config = dict(
    num_hidden_layers=11,
    hidden_size=128,
    num_attention_heads=2,
    num_key_value_heads=1,
    head_dim=64,
    intermediate_size=320,
    vocab_size=4096,
    hidden_act='swiglu',
    norm='rmsnorm',
    norm_place='pre',
    norm_eps=1e-05,
    positions='rope',
    rope_theta=4950.0,
    rope_fraction=1.0,
    qk_norm=False,
    attn_scale=0.125,
    bias='qkv',
    tie_word_embeddings=True,
    parallel_block=False,
    init='normal',
    init_std_qkv=0.0504,
    init_std_o=0.0107,
    init_std_up=0.0504,
    init_std_down=0.00679,
    init_out_by_depth=True,
    optimizer='adamw',
    learning_rate=0.00284,
    beta1=0.9,
    beta2=0.95,
    weight_decay=0.073,
    lr_head=0.0129,
    warmup_steps=463,
    schedule='wsd',
    decay_fraction=0.411,
    decay_shape='linear',
    final_lr_fraction=0.1,
    batch_tokens=32768,
    max_seq_len=1024,
    doc_mask=True,
    train_tokens=190900000,
    max_steps=5826,
    dataset='wikipedia_en',
)
Each number is 128 + 24 x the weight over its row's rms, rounded and kept within 0 to 255. Layers, rows and columns count from 0. Numbers have three digits each. The size before them is the row's rms in percent of the matrix's.

# layer 3 MLP down (transposed), 320x128, rms 0.134, rows 129-162, columns 64-127
100:120107118139141148140105157128079143163094135127153127113159140056163099156124114106141140102098118145162142118126115122129099148105109114126088129125132109154128144138185105128152132129100183
102:144167130079105146127144130161121118100160096162131175157148110193129125153152119091124120172111119107101124099123105113167089098132128124106103160129138104149165151095153122146136144141150116
097:139047152170149148108118091138130144149154120136092113087110129111109110135137170121073155132095115105111142146153119121121124129088084137094163119128132134179139127125136125112148121095149168
096:084123174136134162087124131103132133102145112195127123121098087127107108095157105170119122133138130163095132161146159100094143109146141151116152148122138137126139152097077121102146182128167119
111:129147155136112115139122130161120116098149137158151123081098112103133148121145125096118142124158124186105103129110102123136166175131150181114168114138163085117147120150155136126132108129148114
096:163142133116169154138112122115157135140122107155098127126120141177136125163156153138179125133132148128080144172138158106142094113083118120114151114133117125147106069147136083148111096106120138
098:097142150094121109137133110156148153119127158147103130180104106087117103155161148115094109099126141136056123097135175101125161128121122111129102117155158087128106120109131134103139142126080120
097:143120171119064110137124127124156146151133111148146141152122121118103132072157143123124107141117088106084143106133124138101153133110134149156161092150124140120137142163149074185157095119136138
100:111113133141151178049116081095094081110139100123126100096155139078106131132130123118171178138109105131113149117093114153094108127131129160106156149093143137131164105150141091124131131169132135
100:146159161134082140135150118099133106107086140145111144174112141165150121095177143144125124160114087142101121096134114111122108117127076122132141163132110174171163156139157138156141086113138102
093:160136131126138143141088141113097122118125150173125190145151143149126111118119116151105164140116133140142102101166105139126111068148107125081113135161094130158123066141099164150179083106173145
091:140135169108100108079113134162132120107144131137140162135146101111130133147132131155162118136146164142110126146129075138136113136171094099149147121108105151097147096111180117129128138102131129
098:162144175080101122105119153155121136115085179158116131175148128163122123124108090155124106105148146147131109149137143117137124139146094147152137121100146148138132106143097107130134106133100105
099:131098127165070103136111161172102079129134128135113144124137143166119137135068157100104143125137110111131097153139095140149132129124106138189154117126148116127116175096120073161147123130106108
103:135124075166131120093167127154070184142106148140131113111133109132099114143136128108134133168098133097132124129102104094090143165165155138110152089159148131114154152129117148127138152136148128
098:128105124091121108164132109207135129157180124056156105113105169121131101142119143141147104124107128074124121143134121102165100109157168123118113150165130135137124101123113130109034142146106139
097:115165104177125106156125134124163126145141124147113141171126155128120150157127080142115129141140093103170103128121099118097171143107130140137122115070136101177093121113134137095134134137123083
093:133101134103156096136135078132128150182100110169103137186131123182114124131113169133104128133164123158109123168139142128139099123131152121146133116125104175141126093122063130167119131102115155
092:149134106107108125072132140126119102119136097088118127120136125120133136122132161103112139110104097151140136115113112170154121160115190104152107139148132107150112151139142148145140099134084123
095:143146162142115128129092113088159122138157119143124112126113130109133143133137107151146116111144150143125113103083104141110120140139121118104098109157118142148114121122131173097130097163083150
106:051138107137141138134105142110135141119137126107113084173135108119133149115148113109119137160155120165106122048100111137142137122148154136184168164139145154096151122156197108123122135118094140
092:127108140142132162103161117140165124152117101087151133159088133093144131116118133128166179141135084160131122123128090132133104118159112122146110092150126113116099131155130158138168184159108095
099:139135161073120139160110106102081126089070138126142115138098133175149195135115132111089132109172108128142129152133171140143170109171151119148111147163111132075133176124105108111093117111123161
109:122136141146139147116165108112141140120125152110096142140120078096129107193159126106092115112096147133116124124106166105123152131063128123143122140139148148134131102084124159081148131124166148
099:127094157095150147130113123118118115127138110128150172146129125120120111099123129131128138123159113104139127127151133147129115175162113136126147107101094131142128133119168145119100141114168111
109:123129132150094080138107139146090113141142097146064135147124177135125106092138169079116136164121139122127098126159125157118113145128169095145089138143129173154100118141109166106139128142158102
106:107130127081111114123121174132140145125172153133153120138103168124133139142121100149100114155148155096135130123126079124106105127142117128121126143122161182106146205156115134106160156108145097
089:144144135160130141141144139173089148123105198184093132126083137126130118107187119100151144123119133125169090161121141082094132134080203096145126125148104118103088129134113130129138154131158103
093:128102163131176125151115166097139072125159154127147111107140081146115080116130113167163175141130122118174151120121149104131170105109169117124122083113116143141102127101116086118065089109125188
090:106120126116146124135149130159141146131114140158127149127148084121125134090092125118133102137150141150096128138146138113119141106131156157117129061110138158127129141088106132148131152132164114
100:154135112148134150124144159156101145117116137158179156103109093105114160126144151088117155122119120138169102158148092100118103102175105120135126097141103132129126104126142108134183150124168139
095:101134088130101140145135159144184121160126177148117129158119144103109136151164120145119118112120115131164171115105127106142164157127150140163130152145135107101145106161118136172178139147120102
096:130148140129153137102104143103117073142126141086106152122146136142164097152151147148107124113117133108088116071167108136149141122133087094180111155120158098109106131171144120122131121164158116
096:138132118147165099129130148142155115134121102140126141094094135121159133166166134147106114109155115070127130135120080120150129117141130135091115100120109121102134102149119147110115160160147161
# layer 3 MLP gate, 320x128, rms 0.144, rows 130-162, columns 64-127
096:106116123164147123137112118124138130155104119179167093151154138095153120135123063147124079111115129151138095142117133152140142127095113115083100114104113099152133154149146101096164110182126098
099:153094138099119132115104090126082127134111120112147114125123141151109119171100159129103107107122127165141127155114124172119134120133157115185131151143140141152128088150121154112134089140135170
095:159119100126163105110105118150122124126118118140145138132141155123149079124142155133166134164094142149163173110115095152149098072099140123100137089155124119107131148139153121117096162150178132
101:165074145128119113097116127154128115127172126123118126104133133139110133120123094134125126128113149162095118164098181121124126120098147147130162113124083143106112126134130123134120091180150151
102:136145103140170151099136170105139136127104120127154123108118143111114120127123137105150079143148186166145090122166154138147155110096137097134146132102115111031100145123109135145117137110107143
089:099138146131114121109154168148158165122130137132125141138120083108102109111140152108125133126141103108124156091132175108126161106123122121116107129120139142117122103137102195136125138136106141
097:141119058117140133079140105104115109156131129130081134114140111115142140099115145126135109176037106115143133124125117130117156153138167106085097141165110119165099105109108142145117133129106138
106:162092155143112109093075125172138100122154105167130146077140104109148146138177113098160157105145095157154163121100153107108110150087113162137144088107094124119145149173132147148137091137111133
103:119106079118192133126186128129095109128121131119143132128149120128143164136158128104088095134152121133149129207140165128138167170138155098143136135113141108113091169134115132090132142120118130
096:108074102127149114066175115139141101152107121080087106141144080145136095126117124123157134085139136163111121143105172102138130144084134112140151119101144121143147156133151129085160149136095152
083:107160087126102111105103123120159121137165149106174153133124101137150144122124107129134094130084138139084138094135102136106099133148165102153162130127128125101122132157142134071152155118169158
098:075116132097152125115177142118135130158138122125150115161110126120144153143110146129126172131118115116107162135107138163156132111098198092131103112096120090132131111130171145141151154066124141
102:136147166152109116151108143148140126129149121131153160137113127138131123145109168118135172109127121172187162174129084156144120095087148131171146124157149086151104125166133106143125168102091108
104:116130098152131145113129184152087113124153080135131143130128131129130150129109144161129116142143131166166123175092136149153082082158150130130113074126108129126114144138079126126137119123116114
101:124142107132173152109138112094108163114109107194097126123155126154152116098132124118142150161126131216121107133125124129113142134091106115138110074129124124090097137151134098145150128100123108
097:147133128135137121186110163155118150148122125112134125137128131131112126173124128147111123109161129090153117151101107112111149167115169126159136152129059126155112183128114116121154161129155100
091:108155119119116159066068149128096129086140149117088115120098124102161168126127095117175111096127129114111145118161139139138138131149109135114138142118174127102110144105168097086144104137104137
095:155163142123131094100123115143154084093117112118123142133148094123095172108142148112106130113088077183109102099116126126114141154093166085128072115127104131153103167191108156135106106169126112
091:132151167161103142133160072123141145155129123149066120113127113166130175144156121152107120085155120138101151167142162096107118143102168191131145128115126138094102122157111106119106124144162119
094:184138154122087125141121107136150090136111147143115200064142144169128104153131111145136151085105128100148151168166133168137144127139114134110125141145112099145125109147074156144115140148132120
093:138132138114148079157101090124056147122126139165110124096171122106185143097133147150105094149146184098106134100117124107133117120107132162102112154090132111153114120146156102097122100121155136
097:154132160101085147142119122146128114097157139129102103098137159135110109126124102133111143140086044149141101138148130143115125111133145122134129114118127134084151093109096136095121137096096140
098:148114181133094108194087150149132104118151147157141115095142110169128128070119114123154150111115130132114116090081101129138104120120124132127160120145117134107123162138101104129110135136097115
101:120137136148118150166110149196147146136107104137117088131122149126160114161157133133159196149112163154148114144099170123109138109092141120126092126114147148146131137078127120156122112126095179
098:173114158165134136138138153185131125112131089118131124114102140147143130136110150106153091086156146129146167131108158125123106116158150100097093127123153141113113149139112151109153128147108114
103:137118119188114148108151103086133123110126109110134137125144116120105133118123089107140126087102104161124146077136139152155162096108124128147133116148099071134113075126128117137087101081089166
092:163093156115143120138140146083134092105139144107151121163121135133077110095143107169093119169152131099125126105183170144150107115092130134097102157124151154150122140096118125176113126141124182
091:118131089109117124154154161161132165117115128106141133157171103109134144173122166145096115098099127173099140089129134162095084164132129141193127115157165088112106124136134112106144159102118128
104:146101126113128128156119094143128118116129106126127126102142134135086113113074115126108100140133146185130144166147153109113156101091147160124109059178130104111146142100117117144109150096175111
107:135149124115158129148155125120145164103128144106116149136115102147100162135122138121155135142130171120151138091158098102122125100157145124124107137121151152131107123086108120158149146150107156
094:164098099144139142138146129103127122118102118112111089174087141154118109127104125119149139155089105136139132126131115168086125145173143096132177119159164142119130143105092136114124153121102149
098:140105099143113146099107114173176124132172141110140134140169176161126141084129139110119080127135149148147132136111149088149148128153125159138158129152105128136136105124121115119117126125109092
101:111101128136086134140125121150114110175120118115112131132120162121076117127136157133103110124144131150149145146150137110144125149123138117136129125146099199093087109111136168145124168163105128
# layer 3 MLP up, 320x128, rms 0.139, rows 130-162, columns 64-127
096:096120174120156159114109104098108153159099124061119135150144102118129123135132103156107133147151132126151161157111105134094102121137106171142127130103087122148088123126095104110115108124117111
098:146183131124141088155154123109169126106100162123137155156139127154114100118119078111172126143130126123123122132134129111131111121157135144200112125097103114113104122121116152138117149190096101
099:100123105125147138162134143130110099128149103090123118127133137092097128105079119128099164122144118123115151148140117126176131139080121111126132107108182105058126098113129104132138164131113106
111:118198181098105100110095105142154113134122144168105118137114140109136131140112138091143161123157118160095148109111107090129145136128154145142141126118164119087159116139140096130109135127109154
103:103131163120150146099113111112137126129101127169091131047128186139141127138117141158181084147134134135119118124147124147134164134108126138152150139132134110106090115104180129149150137126124085
096:121110166148094112098148149122111146154167131088140148126189106111144143141128106121152122134102125114150137138153144115089123112132110126147108125167118107115130144145128139163184108139168090
098:103072111162164124105112118142128106112142184108100116105115189123114120133063092133099122114139117162116154128132137117150099132124131130094105145130126130131130137146155145149128157121162136
100:148096103117163153063085124124123117131191104100146156100137137108120155113165100118155145054070101148144144134121151123097131152128130138123131125111121141134128164143129149135160119125111128
103:114127098141134141112145129135070146161134141127111149139124133167167136146146148136123085165123156153132091172131166126088112130122173102133128133130141132098106138120196103107123136165150142
089:138110094130177123096129105100109108169098123103121147133143122126166130124113120163103118143089119096125084135126127148107117132124126130079092127108099127195116132149187128118202132125133142
093:123126096140141122116135144078189137120112134088109128117123147127134089131095148105096092116132103122140123115124204100071100116104150150124116134116106122152124173159077164119151128153124099
097:106102139149136126067117133148140116132100077106112127123112129119122124106151162146081074128091127109141134101165144134118136160125135127143084144169133147121128134143127185142170090139117117
095:161100087127140094116137118166104133166104126154114097092183084140116127110114113088083117117137138112110085106132144110109145134176112137128128140118118145127112118094149100091121053138152122
104:133117112118137125146148126081123116128129127127106106108106108138105115104142138094076104183173118138101118124152147167100172126122129085132145131146177124094159134112142176141087107138153108
098:133150093128116149124139098117089113146092154170147123132101159117086117156128131135078134151135120155156115128091123169126097145094137153104099095150123146164137126139145129150121149123121119
099:197104096120149158082113107140100143123110150139136140109139136124132113127125133121159126110149103114142095171135195111167119129085154102131106129155092076103141153110121104156126144122150135
094:144171109111126124118087131123090126095094146107160162095107155124128117089137105137113100121101154133146139084138143132122168098135123104126098130126138104122137106140139131131114139172106122
094:099101090144111136108102161119114164141129124123138110116113122142117095113097134109127128096169171101141148142133137131181126113112130198125159104175130099102162087079144106140145164101099113
093:099138100082152125134157138132091132099119136104114152136130116127137151128084177130107147152108138109144146144154114141122138125101142102134154144132133150104156141133173119149107153130139114
110:108132139124113186111144107094117107155096139114093164107128105087153156105096154150110103139126159151101151097139113156101133147158144138100112131083144176105105115108115159143138144106113089
090:111131089091153128148097120142127092144145154152136089147150095092132152145094115152101115146093153132132124129114101132172132108096145129139148118136137135124149126167155108130119119101129110
096:088099119136147127114164133129107192110162123086145108132137143134145172119169152145157158124112095162166115102142161144160124097127103140164168154135095178156113118168123128112171165123118101
107:106115119113129127148125159115136094143106137137090106096120089147114157109142138177164175145082130094126122115067127163122101150170095147096155124145124158129104123145133134124121127151131100
104:126117096165149127139089123156134116087135122124133116100142145096160151138132148177123157138108164122154131107099125107081107103119106129180111089090093128181172154079127150141122133118110132
107:102114079137090121147085144133152112143158124164099131156093155101134104096143134112085106151114110093149082148127142130118145113149102080163141125116096115087105154130115125128136094173138103
115:108134119135063141172163160119130109134121138125185135148085148154142132127123088143098122166150141091141059113148125140092129128159151105109148112088147192150185158159111118123145118142114102
091:095103118108127138134133107156089133121112113111150121154131073137145154135141156139122115114144119127094125118104091115111152133147138147132127120149145127113132114094102128168137141116131092
093:096121140140105125115120111161126104121137145120117136143126112124162153150133094109101123091138145127119147098143102169139151130119125095136092143083158149160215107116112169139193157154151138
100:130143101171114096116128144149132126134159117118121085109130141132143095086196144122129149118140141112178140118072106137115133159147110096131111161119123153121153132159140122135118086155098158
100:115099148069133138131125157160110133105108163114077113169141144127134127162146154127104089117123149137097071134109132154123106138133162094140109141137124087124101148111129138136120106134104086
093:146114177179124092166168124143116116153142102117136122091169078138137121127138115109136105093124138155106141133129142132120138108144173121079149119143123133153084120122139090131049106116092125
098:159109080121125157087079140149155182115135152096132098136161158129129163110158157130094098137137154107107135151128120092147107140159117122127147136118118125152099094137096134120156182144129079
097:138135110120122113126121122130170101095143162157140154113175124152142125136133167124160090141096150118119201136147113073153104064121135080127096089141119140091133127144094129118151163143127118